{"n_layer": 9, "n_head": 3, "n_kv_head": 3, "vocab_size": 2048, "norm_place": "pre", "rope_base": 20100.0, "qk_norm": true, "bias": "none", "optimizer": "muon_hyperball", "weight_decay": 0.0, "lr_head": 0.0127, "batch_tokens": [8192, 16384, 32768, 65536], "doc_mask": true, "dataset": "wikipedia_en"}
Each number is 500 + 40 x the weight over its row's rms, rounded and kept within 0 to 999. Layers, rows and columns count from 0. Numbers have three digits each. The size before them is the row's rms in percent of the matrix's.

# layer 3 attention output (transposed), 192x192, rms 0.0599, rows 166-187, columns 64-127
097:494538401468498477538536531515537497495488531503510541492482467488462530513551524484424480361528500549533538509486511457518530451508552430464524494497557491482591457412526468519463449474582571
106:570436528472441473556485503528552471495470536549500489523512478489459492394532529448462515539453553463516523437522453560484514538451528475508538559521491451538458467512434470540545446577490477
101:429529402388462525546448532453539431564542489496489515553508500547491520490461496445523496541398550464511501564466513505520458464464453502451566536522525512498530496533469535571484517483526439
109:551529504512486523553520543543522560481522448518464501506468504457527514507551533555526468532544411503545494458538587453511556496509539517515450450472515511470479554506456552620444526556481473
112:467526502532539506536451461390445529462507484497583485569516476526530513565507533529476480518509543537460450474474467519483445525555455512487467438535520462553530467578485524550556501530490546
101:541482479527459536567497443488503468509463546502488517458495527480534418542465521500523463517562412528523521561481539471535501546518463535479418446533482522522486566482483558562447478523502524
115:489498542605433562489555480524456459549541484601545506527496467428471524524550459512509476524570530493547495455534476453405504476531556470526505486459435455436411468549458484480467525527577546
107:457550499465482483527410457472493514475497448613524504497495537527489513512581491518489425548512494490588528495505505471496474532538524567523481542583517521463456505471530540513558443581496485
106:564524543349492405516511501456556522540468495539515501464478465462488518462495485439439519511492472464491442475565514541561535446522479454424466508505484484539479529421471419529530533515482531
127:523496584478633403521484501494624461546497523480513454440545504558546478499464529457539457532463484463458544516420475507501469516450486500511461563510450471562520548527454526505509478435466560
108:479464524523544448486493594570491490522487594616578507495571529507555500473483479503519486547486545521484546501509444549510535518577477517493531551489497457505493502533550505525532544547570532
115:500488506468491533537498527429508504483470465582580500520527531528484565533518438505482521414516526580594517497502431523403526532513423484493465444488465549532457430539451531544462527513479475
100:578509485414450477442563506455542520462526480523537447450497482512586522497426527476484571511507511418430479500485533509483517581483515533521518517496523520530484493540565557512528496507429431
103:515575562507525454524491469506372459486564439496528564573505500509462501523507437525496455475483458488531449452523533476449496463456438520514569549502473571548431554509448528501537587517470476
111:492513482504532492462462533452531488484452509470586498537466546561524483485480531516446528551432605548483495507503423497509540507543480462564482496443544545527440498509460505495496538493516505
105:492479460460461500498520483463515467507521439476515552521449478521522428572501488531523570474505438461565552519578502469444478472440465534557551458477535572494475514503521495427460544499499529
097:499536498493537579526473514516546523486554447492488490532546455480551460461512479475471464505537543545522501582476437559537518466531486437459471483432509479445532518479558445549462464528595506
114:486602457515505525505503544484499447547453529479513535483501453491468540612459509480575478438483466598591532489505541425535486486501458492564450500427467519504538536453468481536518498515490522
110:542552540483559457525483499537557501475499514478474476489509518498449487569498516530561489442439557550535474548525462535485479468429547440554496471574457453512499486474507507512625473517547506
105:413580477511527497560492490480416426437434514443526507519522410498560471505500518426526618501480504490478493538487476501462505504501491438513569490476494455572512485529519484470490578429497518
113:505473562509498500547608479502416489446460531498459468521518459460572484563529417561456442507517464476510385488519588492501470479505535461521552474483467495466471554491462443497554471526487572
112:388599503556486493408480461524476483500533533479565495486521505517495510463491512422567487461436503432500532426486492464506500479520467548525534488557549551432447525480515455465561533419491521
# layer 3 attention value, 192x192, rms 0.0481, rows 167-187, columns 64-127
106:510514523507433401537534459478494471567472516594508478583476544441543474530552523487453514467445506545511551383459493591513474480499514489504513535530485425572531479521472521497479506446502575
098:510563554487393550525449513487498511488538498524435499526522482527516572505465566479481492479486592557535483505583529532520398525561529448527474508449480551432437508550502553499435500532473551
096:454514471462563536502497542478521491533487472470520509584496450589461484420509490487434456491510489526508428491517491475546488470502518486469519547503606459452478542482514497577484489552516495
113:498534482489524519562543446512480547523551516493395470493515488525482616520438535481492479495544549517517454545558427414448481471440570530505473491501476483556511507473492455501579490440499560
095:473474545427479561469561426510451550527493535491501464489501477512479469504554462539518463500498489513522471535471514531490477501475533483480450524469560505482499483490450444553413482535444467
097:473570459610580462471442548504552537537502399436495552510436491475449491428501511450512497507473562535492521508629468436492454521467561463511493468486424469508441509582520488453545504490540487
105:479540457501491544520547493489472582510451571499451490520504543491550465565538524449437542525441542514444490456510503465499404487508498527497496509542499508497432456547486488499594469502538542
098:511507474474495488514461514543438577491453543545431454523493487503522500450526530430461452493490409458494448475531484549526515552519440506475488476576454508510547486423493521469543461484419465
103:554463614484476444521529451504492465485552475455489482489503484521523543482499519456541443558444510488430527432446490522440529531561494527497498487401533463494563511484545549461507538423511424
095:557564561568471479501529483479484578519506556539505427519490488494516530497547519524537503502466561497533521527458515516515505594507428520502530420534504521509588505510502516502501562588520483
105:532450478494522424473594565543577522486594502563496570480483502576514517502510454474484495468520519546471491490473554447517500599524498507507523447543503399566449525515575450506485554505531447
099:542518576502485494470485525474535512467596571505505490477576573392499513540506524553507539572536455485442503424489480487507588558528474519516482491536506536495475488490520512506522557439412441
097:473531550478552470560443509518549483465517474539449451463408483473467528492479456393467607546459505467521462537511586478441454583530491517540509498515557485483496554428490504496518517492488492
094:499490521512545445474529482538460579467544423491464471530466513530495513585546479485489513517434542557483495497468480527498454531516503558482509482477489511475525543471569466450490452431505573
091:481429445561534540471564490529483485489526479496555481478479482533544501478412521523473586546524502495579486509544523511453505466480485572544491537496459554462474550482485407527435452522491522
083:524437497483534546536423499601539488465526474506531487550521482508485433483468459544499440486487554510467472571461552435456495453514443425508556487497503373512498493474499462442545498521599498
100:483575518498515514473419528497541459462503557495518526488518405470487515572434454534573525473479474584468498529476476546508478547581533425496432469509507468424472522545524473494478503512397528
100:480518539512538489603577497555480477481533496478500416428469555429538498554528495528530517449529513520390489444586463565508499493548558501520599505468540453495531484445514494511505495456448520
101:470536534547547451459473545524480486433488518452549475429534546455504482452530498559487561512550541488538516492495525500478511550497536518523466374498427498481530452497532487499445501492441514
102:534572464417518494559476551579530538449511531454451502496575483522457483409525488472466487501498486438504500544421493435403459489449516505489454588477467513492507543508433454534491462461472491
108:396554530454506475485451492452509511526483493522517478457533473481556503535505456485521500503481466448575541530521463454551446511517474488478441485497473558474415494559458363540527533534517522